config.toml
num_hidden_layers = 13
attn_scale = 0.122
bias = "none"
learning_rate = 0.0112
doc_mask = true
Each number is 500 + 50 x the weight over the matrix's rms, rounded and kept within 0 to 999. Layers, rows and columns count from 0. Numbers have three digits each.

# layer 8 attention key, 256x256, rms 0.168, rows 0-213, columns 128-191
513511517433488504478473550496531458520499571484511566484486489516487544519439487510527483460474523496563514512555471449478560536477514500455505486505578525508510498478523496524490528471515518
504409511479504547526510512552549483448493491541443512464464536498552531516513502511503461498463512489549476575556519495475495489505518453489456462516497470522491502508498517494513462473504437
438467528542485508485545507476512487453472545519508488527518478524498490459567538423515478474476545506477480506498531502490525460508491544517496509505526501536443462510459493495442450501498521
524550521474477513505481506492492485494467525516532441464490494498488440485527527465538477467453519494463517470496496461541443520461468519525532493466531491483531528491519456487526527545505495
530465546446524463498547503480505519500486535454482496476502517490525527509483481536547512541487506463541535535545479512490501524481554515521489494560501476515475566479526503483488542462516537
494497478520422485512478503520514470466493523528512438486516477555473500434567496473546482572472522483489480460425545471482535531495449517531477517560516493488537480495481504526491543499583485
568475497541485544444473471591554502524481534546550554477467480442436506506495509498480486505490496498509455579566453475500445465486487537491482509499504470512467532454538475516517525487423473
492569537444464501440457473563512536473510495516455515552568554481510525477484540506468534538493491455577507476448512474503452506462524411448490511487498497546460440486482540483504515489504444
497544451452533556488503499465507552470530492510499495470516488524501487485486545478454532528463502478505544471504505440452522533525556516454448524480532466501503537507448473515494525454516519
538530456495516424479539523488515495505497474439496432530501510538458530536476464501469449521539489519438532496496515549479520591466491549479472551502552498460567498489563469390495445528513516
500507438484542508518527516503405440494482497529523470498492513476560533537534494488551538521555516462507451511477536438483495544563489487470488520523490487471534536491511434542548463519536513
425487544543515490494533479502499474493484479506467466467467521481500504509578486479519507512496542519476520497542501540511513468527496524541570556488529525462467487553493486510481460466478484
529524542441530445488511490463534531454516465496516471449488509491500518463555507499484471495440499439484530504423535527491519517466537520512515507451490506498472488489521522559423509522527513
431503502542490490548538530489462474501442475491519483508480500484517557501556475498540454567502557508470500442449485492472507498493512538474532513533487498486534506490516433458481500530552561
504493453426514526564468474526480468514549549461471497526457456500491432508503514486460554538550504478504466511512500479508520487533486457528502505486524494467442486479475514565466469463491503
486486478542454566476560490525499504494461479497529480478471499486464493516494491508533464443493503479530487526461472521498461506539476525529537477523537521488580512517538473527472549424540495
509408571515486513461524496500540474483529540493480533510457491536570509526481457483540485478532461492527490509533521538490551507452505424517569533477605483476535467534476464490442517530485482
499517516472511495491486503489517524457501514551494540503495478446548497516478499551490458471500612559473497472516486509503468481481538480504469456488475529545393487447470507449557463487489521
567502521489480487512514522450456468525434494471509507434510497467489419470564482478553502441513477483510540457512544536468477486552547540529593452477544504563531515516522498496466464466488510
396471566572493531530462484475458484454582516442506528562480477465471537546517428486511431490504581521408503444515518549446529517481487514455521556521531545510482509488504464543508530588426511
455507508486494513459474546476575528445551452513538482463505461534460476529479447490468427475543499452461510542472473469445409410520517572438446541467544483484561476544516543562523614492481563
495453490511534530441483526490528533557498554492470475509525483484507492458447486499524538551502505449492529535455473414440554487518522547487438503441482455463529550542472473580512466488536535
526508453491477522512491463523508493534418500520490520452507509504542593473513473475500509594525600478423492478517513452556438496529528445539450476426458484499457552468458432455536470530566512
486460555480452510469464550493493468518495519437483535502507457513477516561529499479535469507468511494452483484580438542501492514470497575481481473576471533527462574516531484529525548526593446
410656489434511512483504519495466550501523477505491492527479498533413583524463512447436518563541608538493542468492482576492479551483459535498495569451565512537468522551480489526421520496548480
487526431451516485453461503546513544508549467475479555480527512503539486500471454507429488473501507542516478556445498452457504500480480537536526515516530467471503498530478573491432540504490507
423484547574445524482501558483544452478496506473543542513482510485443563495504484505526513561484559512460548473463430489474474406409494458460503481566502530465457515535525401457512492588481527
450458500483523505485553537439531570517570487481496534515463506518524474552462480508481510452489542494524512523472495508486485541503533477494511550557489507488519503474479497466412404580465550
518491446418592554495521564500544522478432481565502451531481508469431542554530478429524524478486528447584508525551448507552483477496484502497546557520465466516555508467488465469403526457545484
508461538579557466546540435518391518501514550420498525451485575423547517494565531511572523437448475482558529511545430569532519529428494507504580528417518506514408481559489499519458417614486466
537545477493562484513516564472496527505571499471459436556526527544398464516507443495514538529466449455439547505484520435481503555537505485493486498414544447444551497530519505528495566550533460
482540538505467460481525460464487512525507515429538517488511510530488494515496488514484468527540472516507475444533512471455507482487482454448529432534484504525555496520492545474601544529487555
493412444497460539476493482455638501489575517426510438492494490489502495487469439484471481577504480492534466559478538424498418517496555445441475516476514493514496479412519488491434558517490524
515519494459528590462491513486500540505530557515438551492487478498474602563584483499443510494462464517534506517499480470459545481559544462465515488445506558546523527531448505496544478509539479
486480538519508487543515487535534459436455424463439412482475468493504547533455553522503490570514510539465430466493532511586550478458456493464499523431496459470551490473458476524507574556468466
515469567467513402585532443506492443498466523464423518549510456496481527520527460582613525481532517511570440427538449526490519585426480462498574477549490477564531469450461570507540524512567466
461525432501503445432513554526505558556503579547521550498486470542507550414483527524472498550504589468472478538409478521455472517572563618597513516536550562489482522598498534531465485500457550
456541519487532491487484537509517556504525441545487462534609523475533483473544493403543480430516491586493510535423508461468525445479546605421475531452420442429543473494424547490555553480467479
591468560493546508539484422518478475476447572495492517457430402433418474486520543501526622527554453505558524454511434616442531490451571535549566491566511452530423458521471448555495476427447511
459564445509490525498527467429487494462559489531506475437506487477444494520464507506508569547446512484545556510521539578480552508485609491494495596442497511494489516472531516526404488493502473
503495558421470525543530597526462548507480455530481566549493542505502461530485409526460490457494542528497543549549553456524508504565526513541549542489546510511493475447567497507408515538487516
488537457545480447450495439546548535499517500563470442531513513462499449431531467506510541530484511473467526553534516509563478472516494557624562390569500583483381472474455487483438444538497416
552514376510511533481498592407500586443586523531491501538483508504524485562475557512515464537413536479478520436540472495488519469474468526525560438446479429442531508539552438498486491530587548
455472497460541519528470489456544447505567556525515556487454557436477471491612507418504519482466396512470571555522511510565434447471489418488475601581467480493509533491537540471513414516554539
445493592454463390513553538449531508543588441434530526400550482469521484553441513555547435519569478493466424494599441457525483461437432499380539537461519562520553463449531528503569460561429511
460473492470513484581486460536442475529533530479521493465494427524579501595457463476495485519487458424541447440451544485577527412446527494539529508460497521522581525438509579509509511517482453
488503487499443465482473506493612517514517506526565438464557500491503471515469492508540475489389420540510535549491495499649560499530478483395497505520475476487501496432539542498460607503468554
490447523496520535560462519617434450532463536483460458485458442478599484446485592477477491447492461444520558585434518518506512475478555443553452593543477511571588612571500431451503494475442472
533480502479524498513528529579515558530519505476509454466507521554426528446568472517505469505497450512541569462523580403492499543540521490469439526478524510510523419482458543474413503547437475
556580492555518494529460490490504554561482459459521551517563521534444512464501496496458488545498446541500496468464434486457464506560560501466481471402440552503576494506552583519451643513498490
508451566497369519450510521486492564382494469567578553461533518498477498418558487567484447463477450548464600574482518559566569500545483508535497343555397522523499456510624482484505511581469461
447477533437479481513458493530443395484461493540583479495563437545527469523439568431555428443556611505454523524380459570435499558502461561475513513492404455554614462455483527588485544441497495
476535463418443672469527491461420582476462490561425510494389465539575472525481545614399411527503561551511499432444457500466497451606507463603519472462450381463516563428495490493559578495480463
468558600444602517544462502522494546585437590474425537434422594538469424496487520543523550570507474539556509425496431544539537461457497475525484671497565465515548477474473521476533428487441515
473612432569432444522582465483565499555415476445540511436479513552514500460452471555541432566517439552514439452518526480507610402518525462434454561482472506485553436429489531434536486491458422
468430469503387530431550509575546653515535544420422453472569477491463599500470429512492492485596510539529618496598474613501474575471413542463511430414560412481529478390514520572545539528559500
476619452451562556494523465555596504535472419501515438629486494534572533487540585467461437548511530600526628502547548601494445510403480442483450556479472481521409511492584567535518541536558497
532507534507448530436498512534474501622531457483492541523475541513521489432467500517537498509527504480397503412452499550478521402456431531491493593493509451494593431468580477405506431508445441
399572450520415630632536433561603523515559548578557626473539493477552592462541558590434545458640374528369531542449523421408495500477589525506541544513473527569410419491524431554444543568454495
530448430594484470494561476496423478433566599545543511464517575502565497461478473483456650494467532498536580604524476623551490433413518521477515472556472478437471425462503525484560488545543450
417461466521568526519513477618476488635555452341360468472401395383594489444508523487486504526504571490454598419543471488445491412456391469457425504541536528510559488596443498484402473534489557
478577492534544506552495478464505468495463472512482561563442552553397561451500557557424594649490605468472533455530557636437419465469518492541486493492499473441454523635527563566570482496472464
650507503435454558462396510594531561471569487541585534597480489426489371487497470534537454520540555530560519429498349501569448435551482572484500558474500427512426540385550378483458555483574506
554502470429342513527552476485539408486465401611576522530591457595377572361489484362483631531532532521484478495490463558461502461499564559557501462561480574520430413471498565620446628412548374
522521483418555476545529526561536466505554542467556562560498570512507503403534505515514567526528548476561508400438474529465446522495491474451504402539526458464479516562486438450521546506473488
507540509472439504542442552531539456584514488424492542511508541494456472463542559476559366502505485472498493451455559502488528504536500570472566374520468557565503581484549548474459495409457571
387514449464475490455546509479493458515449560512540544513501468555466464489446502421534398495513587485415592453547490498502437399422448435479485542495369551498483480514497512455538491514505532
449419539448524597471567493567467513503568527512398514495446567500474523405503512573508512410516474521455448487520432483475516486582536415508549497411482487485503431515531550501516454477657455
527495499443531502524436525511459607577485506505482416532458543525439460497554485480448451474482490378422407487490446496532589484603494530510476540490493540440530510456510396477464500485519501
517526529528551541575490553549546474475553447548440463503513446527440454443534561544457443436517479510494510495502465505524566496509438540478389438546470457450499465458457516467519468485478506
544487541488542526560504535546487539492592584396504487433506504524505588493459531510522436514457481427467436566465497513565577545556506509480499534468532461470466470626455442545549404450472558
483497464406483520431560489505447597569449385516519421498433489534497545493581458485400514475395473563452415521565494516472512494570500434481438565517507431480483580520510508529543462450458515
449427476543442498535436457558540467452417469501515552533482434500399476581516553473561504457567497512453550532418449469549498474376508543443541553492479489479523399531520519494481506513459556
570385552552432473546534528458542505472528437512606469445465515407568529576480491451456450470577529515548536475439472507472389486480436442490525502559516517535580495482483471490540480515376584
484474541523519482520507470491490524425581551607453509523442537501497507476476431473576532448419467548363433398407522446421488481523617517522539576432518555455511501516413489425462465476579575
476471473524468569512488490520529485553487464444505531492496463532533504499484451528541496504555550476524500519464564536474540531458532491535477482471430445512493541490506599485486487503556499
505453457389441453491418581517452539467531535476541496449588455613503554492483607520391485447411472513491607464482490466481542549582412434517516536458496491476531546500524486610393463504584515
386478499495403506529536491542499462633475518525526610483509404501553516620457463468469485554475545441503486557463547525570527462525527506493451478520465488484462521453482640533429513527506512
523550512479512507446556522485516545595476572475444453495482525510508407582462448478509530548564534453544507544582516502542496489452367468528496529338445476453471513490557523491462596514495530
518529502514449497520485525504511426529482415518490471561538509524488371565499575548492566492471520487518514515468370534480475465489441492541519602431612436514558449652517505585538494494474415
494558423516502406529434495549427520517509541470461530509505633603511417457419513549515576485573442584592508578513545449546515516545522471581502531592451481508478554354439450445438459500426507
474466533448554555546543580498492438519512462492536447587498497455572461538487448520536507525552518579446587486444523406494495509474580486530511491475520580562529460457537442440541420521478466
464478533457455531501500529565550516523514472492492530421478465511495503508419359566511520503562577527578458480516523479510484577484467475601509449523493496483479513467542517476466477487495502
454549513499529475510538456564544411488518500487480551453503449486492538502520539487554400465507432517511535523453441582506336506460509538473475402516451435492457502520488528434548483481437566
626496446433468537514505520505443601430519518504582378510510415583599555503503603477463477485480515441416504503544592428531579548456534411495528540550513528475519545474487456520484602594564526
544527419499539581577523434491491480540489552518452500572576426561479542457525521498508480416477447466500489554556506534462471418543449396535455408476376500509549692502483522399487569384495530
492503539382516569510537492541470496500579446495477510537372531480468534422587434468523445474536608570550473574421506561443512468447490608523483501576432524525545470544485528495440453539592522
528458578458443563515488480479475449577549442607416598442541367496495551520460396377557525485599577466475480412536484393587499447380432501428468397613509377441474485503393491452520525572463480
518517476525556506557509534497477513492506476519521503517546415492495487609539491455471521429487542502512427563538507508439453525494419456586524441518449402370505442482553400483486471535483524
574460489602526442541507523659478448494482531520639492395479545512557554509521430486500507456443472589487424540448536537529547481530519591503422491504590603472535547558497411447462561541536439
510499454548610511546438438498534528498513479489471484472563594444486496529546445484545545545414488553502556514547488557457503505405521407449524515553434515521420580509486397487432523489391522
482499511460594583523512458508668478543492413513599432506513462491477506455432550433518456571433526572509483458530522486487449427440487533415523431523458615389474481537460540467463585516521529
466467442449453476381538545536460530449553551567447581509535440492462479579435621469460553582454470517550509547529581508536583514604511403551432488603508563564472506487475530505503445450524452
466527454479418469493530483470587470446473468530432560397530599467481465521440458582441474557530529510470601381477508408417524475459475544488576529604502514420559494587474414525459444475496478
547583491467450477527590448487586443582559511489505534458468587553503497532489465502530417506517575479446494565487521487537400483527508457434523511532439607455490546434556506487529533474483529
498389485526467630480524466562572533511548548558595507529448459453614483468494519475509442445419422526550395513522519507521563459539498565601496517428473477521478544461544493482381423661575423
565637566539476522499556513415619467505473582384491477504521588496478525570449502402497451424549464438469453482474506463536510477458590493557516449661492467573497572492549474481552547468479519
427508466486580386494557483443482544473432521522563445541512532517568454514414501452552585480500498494561638499460452530435449468474456489567501444511541539522501483481590466495503457444418515
531378555501439548571475522453488484470442500451497563533561559542374447418544493495510537537449486479494518465521508518440515462528529610454431558546487437504412513483372561493494492506575493
531463538470512393401509542512534532540526452416436502485509511445451403451483500481455419527476493496586457448549474511481394517419550453534528458503481525607587385511493430540485524603615543
515521498503468530552621451490467530474496551440394427428539559477428503472502584491448554457407567480472504482581567488491436473513470455478577496525463560479483568481490570516575543537548433
441487576421467566529457531402525499451529474488539573550550498481557513466461510517526555516488538590530501598394573518499468551394455522548514553511424509451553465632460548561503486412573505
442508529479447507466471522513470546489543509474500470460421447479559536509506485545536505617407521585463467485441471590532444410495481618473491449457436420511499439447548507510393518528602469
555421521494495431510497498444431427544489492489516461510452528520503463437468419476515521538532428469496516591484599469450479607494613534448391597603590528541371578521458550454497515425583457
455533553561438479457466476401571482484557601533470516561481552467538528408515499488565493557391560566468496538448511487482541548495585540473579520523606451495503554525538404462496434431472513
502557572432520485532578512492591433492511505492528501463482510540469427515495457351534496401545517478462523548539535439422474467558533510509572453481441496535439481453431529503505426498445600
407427434505502536428541504550435521451492506541468479535553469471357478391530504448520483484603501412566515573423523481482559502519493511543520425550444484564441549422423444442500548484565553
548451404430450465524538528532554510529460440598410553494640467502506572471434481464505511446479557506449594407536551543474423428520471420533480427515452526555520515419487539429524573494522546
553506493597605415496463515428511546489525543483551488422556475510542460486490403399529509584518575438464432562513587469424468512501578494433415527640470505511423463510520420453496441554540398
545496468463542411446582537593498472452534585416415526512548549503509583532389552657502529493568594600445565411533432441517571470455480465495493447536437431501448528510492505574519440415485504
470490582588402495461474585288413518455464515450555405421560488437555454522582488481466445488426481436492426545531571516497459494442553494476539399596470480397509530511513439405501531505567509
466474478516442473560544399444578562442631483497506452483488524514469517529573552497601481506404494493425480478510516524573455556525507519462509452437571526490430564397526518562455482612482434
536400519557498480499587460511445499473538550483451573604488444493445506454508471476505506515525563494526660552529439542590544444471467549573523418486478444509383575490519475486479586494507551
605560533489484488494474439496542481501529537545431468474518439497434506456545430529478534559531548452473526473537490539502530480523503521511506578437555496462446633513547548537432468591500599
489603501542437434514432565554364451562540340451534487588492509519478570475464533499581518487583574445529555464523417503505371484524449456552473467566557554447494405508513525494560571484551529
399427571543508441484497460475540466491486389493510483471475527569472525506524470400483539391454520470525453585487486506503571602400449517475501468551569516543696406595423395479483519560622582
510485476435495569479480459483440526542495415403469468468490462515506545447480415385481568466477563404522550491484453576461528497521577571483479454495474518525484534520483515566570595534464545
524489497392634422458487458507523426505454514500468502478513600489503526471397526498546511554485470493536489461480446623561694488517497501463572541437494473412509488500514453529473514486567473
471574481492401451558360462464446608605451493558539514464494376482489516503531481481557389537463478453632415455504609546500457505605446549556437576567452499505478432503486498484415527546530444
423501573458539573442455542507560430449538513521557553485553560638486425545429493557534379501498488559519541537521485474532470543391505487587476520466473573607581531466481603517557509564448503
435464465713513419490544479455560444561545492444522366581474433455564542532548543441510464562594460509543474535420471525516478474470488553513406491411535526555526456455548506508419443489473557
483447500476512589547463448532458469472469544543592471550556565508561437541569522509532598500423609396581429468479468447428516552508426562409541517486512506528448447522422542477524557536595478
574535456439542496527457495545473509504505508521613528472457505585494468563544529450527532508366396455518504537547504590464592457571485515442569523466541496522490503583488539562598414497596554
475582491387501504497479581406599627511624549316608473495493449525513525605467476442419607444572550445535500474532499556589561533519542490437472490447480564543440445476488541433479539551488497
431480457465457454528493486475448500547514488437501461416503498460451402531523533452556354491542476381519560552467457583446428474475483539401470437522543524475533409456496626408448573539406523
461505517582436484509510488585467483489515444529549385487446444533519460474496417454537620472475511530484541517550469486469542459501547443513536512585577482491531454488479497482496554628484444
560626553493516570543594486543369474522440518538548524548586488499538510535501520491453485517521546484482482479526567570527510512531531552456471535465526455613550474464446474473614609429439395
500454428499567495490518468566457502514552523434537456438485584480581500641476409482388493553512531496516480587574417498489544454551541370491484434525425479433424430431424501467488406452517408
522531513498472476547493495509493495497499484480490512528482515498514527526511479508496526491532481531494535493501496474489495512474464480506466531520503491511537515484507464467493496497528482
505504487505514529512516491507481505475522527484499509496507498479477501512510486511495519519522494483504502479500530493487496505488519497503511506512497509483526518511494506469506496494509493
500480518514546520488515517457525522529478547539499479463495510530494522530520483505502486496528523532509491517488484499471526510489465500488514495526512487525506518521513500515476502493500497
503499533534479480501529509511485478483506523510524483503496450516483502502514492524491535492528459525558505501488479526492493527494503495499525515505525511504512500514486513491507526551502489
508498503504480498524476517481460469501484503485474494534500507528513509497471509502487485487463494483494485476523469488485497492521490505508508494525506509504517460478518514522493526503526511
484524507479493520482509526517515531474474519501505513482545506488480521503486501480500499509499480516540498500500511492480491481515479502531498509508493507500482497509494524517469495491531528
499496509505498505484516494472511521479499485509520481482501502482542512489505441462528505498510503479540489487489511526493490487499486497526496506507502516502496497497520508506468488559507524
501451486471513501477515510494492486495509508440516469470448494500515485515515457524511514524523479494498518526496480503500510508503498475491501482497494494517509486456493518527526484506488506
493523517471512516500497509528483524512508494499492502510488486497491509505512522503525489479502502490496485472490499510502510483530493548513496511515473494505486481521497484480486496474521496
517478513487504491475481508498507500515489540508502531483515499527482539503564490484472524527465517498491506535502517508493487513489507470498502473511512484492503520518482505508479497531515500
507494500485546533505472473478515501514478485510512495478540501508492504459521489492521506488502500504520491525493511486516507495496512530494496509487527515500492486542517526499478488494478504
469505525516495468521483469489493478479510511485504476512479509519503507475461482492529500527505488494494486486474510522484516483497478470506467524508493489504483495446523505483499541485520520
506503542480514507481520518511492506514505506523495542508539508505476501511508510512472538491502514530492514531511496515501470493496505515485543522485491502513521511509502487501508472475506485
507483474498474508503525493499496500502456497523522491493531499525496506500554473483477491471488511519488508522465535491498493509510516508477493462505515505491486515535510490496483521526497499
495481510491506512514495489489513487504511462508512471520498517497461473514490495529501518488515500519518493497497494504524529512502486487493500500531466496500507482520498498522494526514508497
518525498492491520487509526525470499487531511466496483503471511519487488520485528508492500528505476504493499462487492525505490461510496485499469482520452480490487474482492519537480523496524518
515508487490484527496507512510513505535480510526489501468547513519503503474543520488524487460496532485502514501499515466485490515525509510507529474471549508496529508517464530499497468527497493
476459533484507505491489508508513509508498517539524509496517544510498490490498506508503501500535500507488492525483492486493535512504494513491467483501521488527479515474476531497504509534502512
478470503502511479478498497474518491521480494513495489534553496472481531501491499503513509455506495486482525509505539489502505506472501480502463483501539520510522511537451464502496471488470485
474523474467515511512509525471481479487497492509496491496498518483516496488501464512479482488515514531523504512463505516495528494487483495475492507491461492521501517489499521506478500541499492
496492449516515499506523481500520492502501491506474498500527508495488520499528487482526533474479496505493490515515499498503524530501485484475513509486525520494505489513490478516486485500466510
483501506481505493503482476490525500508472477552516511519511515502492487486500476502480483485478489502510474509503542495504501483505479465480494496478505515471505522499491486514476528551511505
492521501487482487512490524556493518516501523519485511483520475469492491509524526469486489517498502500500505484513492496537460504505504517513487494471527485486504502510479464519529502502482483
505471501500496471511480506487521499514501520516495484510533536487506503466533471491535517487469510520504484512525506482519518532477509506473508491513545509495533504489491487492523497530470494
496502479513518521463518507507527513535479519540495497488539495502479484483505466526523483484521489528481498528499492477523539504515514479479514515481476502473473487487491496504457482507488496
491521499479499522524503500500495475460480463474529492535480522500525481498510494522473484497515476505531501472488501496478506478496501493477504476491482523497488495463525509489495506542479505
480498528515487473509506500476504531514498458521484497509532502512520492471517479478527498457492497495485475499512494461485540502501539491490506529476535524504515494481510460513504498508479477
514472513521510537502504490492503510488496479514518510504506496490485497494473442544479473483503514523507500511483522487494521493493505484494509505522489505532481468462511489502506511508543511
495524501492485505507510499521500471507475550474500513484473504514524478499461534490484517503488456486513490486509481510472474490483482475495492497515512496488515486508513493466493496504494518
478495516476524484500490508484528520492517476534493513495532500483483492498550487508499472490494484511465490521523501479519526523518510492517500520519542517481492512523496465507490468480523507
519494509506466459493463496523497479489515518495503499487492507484491525502499502485524521505510503510502478448526484507547477486503485503510489512510522515498546468530530519498471501501514475
494485510489519499513477513503485538485514480516492493498490495495514495504501490468515507504514461512489524514511490460492506516547480537518520530488546524503529505514501454536462459491472505
516490500464479466482496527525492525485503523503500487483496499493502524516530514468524497500478477474489476465510450495529478527500490505495482502483512475503510505508521482517488504469475463
530480492520538501474492494486515548494483491528463495530497523509505473505534475496527495482499481545476471531560489475525525502540501529477525538466503521507494484461511467486508475488475481
497498485497467508531494502517467462512532554487480502493487536502511502501438533484523495510474516457516477474506490511474498512497483493509463497494531461457511505527495498460498508508489542
507487509471512507523488510504495522483455488513516492519511544537506488496523487519534507488501486491494497496508499498492496523499520503514543526530510471508477505526505466471468463513481496
506508489527478509539509492484500455492470478500480516517510523541495497487517500538480498469499513513536494528474518504467478493485504473501517474525460536542458464494489512517510522520507515
533483529489469481494512476500493455528482497438503517503492494492488529529468534485465516516515494496505510489483507519510472488478505490499500464532529485481536505516466536504530527482524520
491482495499513470511519499477506486501539502502492476510501555471513526492497507467513509510478506514531495486510484445518523547483502532499473493505552463507487480534478490497496509484501490
536433510516497521476479498490461521473477458495510509492540503514506470481495494518494466479493481541486501522503492494503518499512504510492522544486497492488456501498502469497521465505491505
508516503519446549510495509511507466503464519443481486502493488523476511492468538504493511475464502507503474495482522537450443493466484500506499473515529519476515513469480534444515517512505488
475477522491495481506487501494523541531476511495531527480511520519521538507510524495545478505515463519481486502479503484525519522495496458513485489533520477479551517532512462465513508509482529
511510523468463496525456498525485481474504531474491436508460517502486493496486513499481522496475490479528505485501495527474470489484496517516487497547548513512532521509470509492499478514496452
485485501521532485482516495530524570492497552503512508502510488509493527515528471468508492466483483496495512515508507472523515527484509499500494509497535495496550499456498429494498478470474499
504499542470469504541488542475517452518485508477469512461443503480500509505497543515506520480502517502550491493470488540467464513511489535522521472520511498503478500520525551486489514498492495
478493519442551483533452538502511524519483507519541456498481498505477512497519505525479501464471487511492516500532468524514504513523528474521505503525503473520560501487491513487517482508465487
495496504511428511512502499506476436502502549453477501491499529497484497524474527419499523532503513473514472481482504522468480484450462493483471485498541507487526517493459488445492496496521481
498501546446483494504491559466532513462477506505545505445462497517498497512511524538530498513484510515542506512466490530491477572500532516525513534495476472442541510506528527459502484479478500
505506490479488535512539487480496476495426458542537530519509524514483483523501518553535449467495482531509496512500485483521531524476529475478519506477444491461470471513502529480515480532489466
499465473508491501493511487502456503490480462477518535488543505491484475459522527519482487510518500538482483465499496525530483487502498477482543457501477494478495514509522519526541497507516526
493516503497530485499505489548498541508480527534537521475480506502521538481505455518470496500486487513525544547529527475486506494542512529510499501497462538517514476458499512520487517505494522
540497523521460534509526481497469470491514435489478534516500532476540477491459534517512493468502521511498499506517505517512481464515499473503514464488473499457461488492469512470516508524537472
505522518483484472462525461538501496497489530546540514477460542493496559517547493472533496498453532508488523465463465484560533497503476505477512464506457495518484487487535543555511481469508467
503514509519538473473484479542518532527542524480473485489514489480559487486496519462493528542511540490462532509553477444506518435540505525471495461517541529506506542468481460509472509471533497
471505504459438526515470510452514474486539523549522472491524517506491540559493516553509480542499478509497466503484540548529516495506497480506510543495494474468512503526552464438486474497510526
487527500513538426482532532484523555488543501525503504493526498488526445506539457466501506500520498461547512506497446459462510512517497509539511518492509473543490507507537487499495486444493489
505481504524488474501523501523463485480489499486497517490484511491511503481499526466473488511507507511490477480473495504512520473515440486498506463527507484485524485482480509506524498500522512
489496532485520491517487535480504506545556502505495505467514554488510527522485498482527497501506503476509501505489455480507509522509506492490492500536530488508492529495490487479508488479524479
486496489515531490519509556517472481486461530522503512500510542516436501496469551511478487512503504508523491457468463489516506555495493482502534511511522448499501496485461542499508523481503483
506492505474496496528505514481465488534472468517555551488526552550458501483494514513564492515444484488488466492459488501540530557505505478514530513487499468485468500513512535523493477463521512
461542494464526561461475490507469477476529523473498518473448484491525510457539458520459519482478523517470551523505516409499485510474521479523487435518496491526474516456545476471500475481487513
513587491493477522480466478468475449487522420614525513534522498513467496522467504562510487476474525498463461513495489525547453499490494449490605562503481472451488465529503550524510492531493514
487488521474518490508474532451480481505537491504478506464491460489555528551525487500544466486525522527509499531501487522514512466514503481517501504513504534450536520517509457467485495511498478
465534505476516529481477519459500473544553521528455456515491499471534530594486499509486495509546477472499513530518465527490500470496519513473473517548493501513524515540512470461476509518475472
529583466546525492503510503471492513435506506474497503521508508484536445480485475464469512506467489543486482464512488459532516508495450509506485481506499474531518538458505534452461464502455461
532491491456503464491526523537517546525501493471524490480530499557540497487595459472456485489516504500521479500557482467474530465505492507525488512510549457475485461567516516495479445470550564
509450558503537493500494502522462514473519502468467449488516499497473517513445516502468538487500531509493478467519503509454518533492490544526510465506491510593476482514509434529546550511479559
530512475552520448483493487464460582434509516462519464505514524510535521453443456472475453560469490517474488483507437491539482503538520481447492541496505521487524520483492515532486491535521468
553461512479423469555501494583541411527528525455473558487449591503478555457481501489525469517555481477455496513434463524619486526504487486483452520526503490525479464459501529554522474450497538
486491526528507547554474553531476552497523435486545563506509524474560433514452509429504505504431486518450484488506447528554494536522510542431457493452463522516539535469509555487499500504488434
517540494500509453510503455468419501478539481545512487506494526497507518457421480426530516523477534485520499555475506533475496492460523495499565485468507470508469553536475537519531558463493520
529481507512536472531508450530523531530590516477480518458476497497546563425481502500542479396577455467498498512470547427554483544540503479472509468512458492474543507537485462497519530475456458
574475540437470470492502550523545485474519526471447539534473467524520486494455488515489439442517526548517491499536456436441540494508460510573459524445535495523427539482470451491520475499553538
508514538446461482569475475493468513527530530518468527523474464487474486506479509492518485438509498472489533525471464574507401550460476523526482425536501542497504475441395474491551541561515564
471492551529491571478492446498517440483504510466454550555490481492427416557466495539429526472450596477486571429456467526474462463445537514502531483476503540430576563493494538470469542477479526
475519540469468506512475491422471511479548553499487511549484463534522501476514502511453510447491480503530549496476465488464497499520438524521528511521476521438483482501493444467554492514487464
542526538457500489540444449500464470546496514515554482558472471547460567505439525514526471471524427415500502489468536518482469474532482514511452464444467435544447494456457395522502486552536489
462506561465495513565542519579502393480538539466417468496473440483510467511391462546535510488510510493550462481507520521488526534499493556575487435478510465474571499481519516557465463532515498
470517467494502493489530489596373485474461503483497401482547458405577545519469515439497495408519538500492500484556459464468382514553595468526517576541443525475476439572485604466545475478486460
494495461480555565496444508450524501561501448527502436467455451442542410479550511463512502533412448487588544535529406366501462448466555440517480528436538555541451518491473447452487466518488505
494441499473498504560470482491564486444538540484441447522537524541544535515437434434634482435553602463523472518507425585528589473503499503441474417470472486535511582535519491520484463494570484
458489475483492541460408390421524512386499451562507510525486546423484550439504503549515512519537557504541470557543487449451439464524512530471446566470514580464562615457503467554554501487547439
562507478524586478518483557538554412513539518619443444555505421410446603483451530486512569641596468522565549566581498583489533479544533493526464473524577322496605380451541474599366548497521426
497564471575459438512472522430511546606481522494481509429465430523419653490514519501519541570486385481527500454542553425529490457487474512458488366496481416556433471493526502530503449473457497
466495480588514441451561429524418524565451509534471493408407465484363476422523465493460369470458566588560587571576377544431462483518585577484582540558604543356481627524506532570492488569514651
465455491405485507489576572525534471520456509481485496544511528542587545525566544442584519527585512465520372599555411451566523397566478575562544465511526465567424413531554595487501499467547464